Weights of a small GPT-style language model, trained from scratch on English Wikipedia.
Size: 9 layers, width 128, 4 heads of 32, MLP 320 ReGLU.
Training: a variant of SOAP for these matrices, 140M tokens.
Each number is 200 + 30 x the weight over its row's rms, rounded and kept within 0 to 999. Layers, rows and columns count from 0. The size before them is the row's rms in percent of the matrix's.

# layer 3 attention value, 128x128, rms 0.0614, rows 109-127, columns 64-127
113,196,203,179,245,176,205,199,203,185,187,133,214,239,207,236,203,118,209,201,258,172,184,155,144,206,204,215,175,206,227,175,218,190,184,256,179,161,171,197,243,249,189,198,192,178,182,229,165,206,251,192,149,251,176,220,242,200,180,207,254,214,178,166,199
087,168,170,218,248,147,236,177,210,197,207,190,199,154,182,222,133,237,206,237,197,159,205,199,232,191,188,165,178,232,184,252,225,206,175,170,174,194,249,193,174,199,164,172,168,159,216,175,185,193,168,171,207,182,231,167,219,157,208,205,180,211,192,181,177
102,265,248,168,253,217,216,205,222,229,227,202,202,259,200,180,233,188,188,234,205,195,188,239,235,136,194,176,165,233,202,172,238,123,188,199,226,214,189,151,235,206,193,213,209,245,212,230,223,203,217,183,190,212,217,258,222,159,189,200,181,215,136,151,215
094,210,234,216,173,227,200,253,207,214,177,220,196,220,173,242,167,205,189,191,229,218,191,203,245,199,185,178,223,148,193,224,170,212,173,161,140,200,213,236,212,184,247,242,188,191,231,234,205,140,222,267,196,186,271,188,253,241,167,236,142,189,223,205,148
097,200,198,221,284,159,180,219,180,196,230,167,187,219,251,187,182,195,161,200,204,204,231,174,214,179,243,150,166,235,195,210,218,195,192,188,202,237,228,177,213,184,172,234,233,205,169,173,162,218,251,170,182,222,220,223,210,184,186,220,185,215,131,178,304
094,243,202,241,178,194,192,192,213,216,199,207,240,219,230,196,208,223,215,210,182,243,181,172,281,220,166,197,232,221,248,179,185,205,215,208,178,239,153,138,218,201,211,186,196,231,183,249,199,200,243,117,194,252,213,187,206,169,176,173,172,257,234,194,172
096,157,154,133,185,186,206,119,185,172,176,167,211,217,196,165,152,222,252,199,191,200,234,224,267,202,177,191,168,175,211,227,208,210,200,218,229,190,267,202,213,191,190,178,170,234,126,200,197,212,202,231,213,142,286,202,173,210,214,152,200,205,208,189,210
092,239,219,200,154,188,184,184,161,180,167,180,192,180,182,191,197,189,199,153,289,189,169,173,177,210,164,202,238,209,204,174,152,166,173,204,177,198,214,153,197,201,243,174,186,207,200,226,184,195,187,199,192,227,177,179,204,232,167,215,190,213,225,205,191
098,224,225,228,231,218,191,217,231,194,176,186,268,206,197,178,192,212,210,247,254,191,186,238,185,202,185,203,212,152,132,176,229,204,196,214,179,249,204,186,215,215,126,203,226,189,221,235,190,217,213,224,195,198,154,178,158,193,166,214,209,182,191,211,170
086,173,215,261,137,155,161,237,257,176,271,236,184,272,184,234,213,249,229,139,204,219,191,195,246,247,195,188,241,205,231,188,187,236,189,266,185,214,208,229,246,194,179,186,246,188,215,207,199,245,181,185,149,160,191,235,224,237,216,194,224,235,179,200,196
109,166,214,261,257,183,227,181,223,237,238,196,179,180,198,204,168,251,189,253,207,212,225,175,183,221,269,166,228,202,158,188,197,272,175,262,170,146,211,197,167,191,184,245,230,216,232,186,213,221,170,243,184,163,205,209,157,232,183,228,250,197,210,174,178
104,219,211,204,207,222,218,203,187,189,220,201,219,200,170,223,221,177,173,248,184,166,147,269,207,131,197,176,204,141,173,175,184,178,212,144,204,202,214,161,223,167,239,232,210,190,197,189,279,192,176,185,224,187,228,195,236,171,192,212,185,179,201,202,193
103,192,245,193,212,195,240,173,185,174,175,160,184,243,222,220,254,190,167,227,203,192,195,171,171,174,218,174,174,179,217,246,255,155,175,225,198,203,162,153,199,220,153,187,241,180,253,209,159,185,253,156,158,187,177,214,223,230,281,190,231,233,150,248,195
104,221,161,270,178,209,154,236,183,168,203,177,197,186,203,199,216,203,229,186,213,268,171,197,195,174,200,223,188,238,239,228,206,240,240,176,219,239,182,242,182,190,217,170,207,186,210,237,254,202,195,161,225,229,234,238,191,164,213,165,150,187,223,253,171
100,204,184,230,218,264,222,214,165,190,101,222,209,246,243,203,197,115,201,184,225,196,236,125,230,190,149,208,179,164,205,179,216,240,202,212,194,246,208,158,227,222,193,156,213,183,236,185,182,190,196,181,237,232,231,179,198,229,169,194,195,181,195,224,255
100,231,189,196,224,151,146,217,166,231,199,161,206,229,216,165,179,162,249,187,171,211,171,159,180,140,236,197,225,199,181,190,223,163,222,192,262,151,228,207,249,197,201,207,166,145,206,156,187,237,166,235,148,211,190,160,227,236,167,256,237,213,200,184,182
117,148,252,246,159,187,221,200,225,148,205,200,238,169,231,180,214,220,221,164,208,197,197,207,225,183,205,210,247,268,168,166,224,166,240,204,217,178,157,165,170,208,220,201,202,217,204,171,254,132,177,184,170,206,219,186,222,196,212,160,233,203,146,212,217
092,207,207,203,216,157,199,167,147,161,141,177,180,216,239,226,220,225,211,126,180,217,210,163,227,243,212,189,212,195,215,195,159,231,191,125,166,178,184,223,164,192,213,159,209,174,216,168,172,221,218,236,240,230,201,223,207,253,180,194,175,237,200,177,181
084,159,210,181,168,197,220,266,259,177,177,215,237,201,197,162,200,217,205,234,205,237,218,192,231,210,267,149,239,259,206,171,145,159,207,156,187,173,230,202,203,228,208,275,189,281,175,201,191,184,247,229,200,224,191,202,194,196,256,220,180,215,189,169,158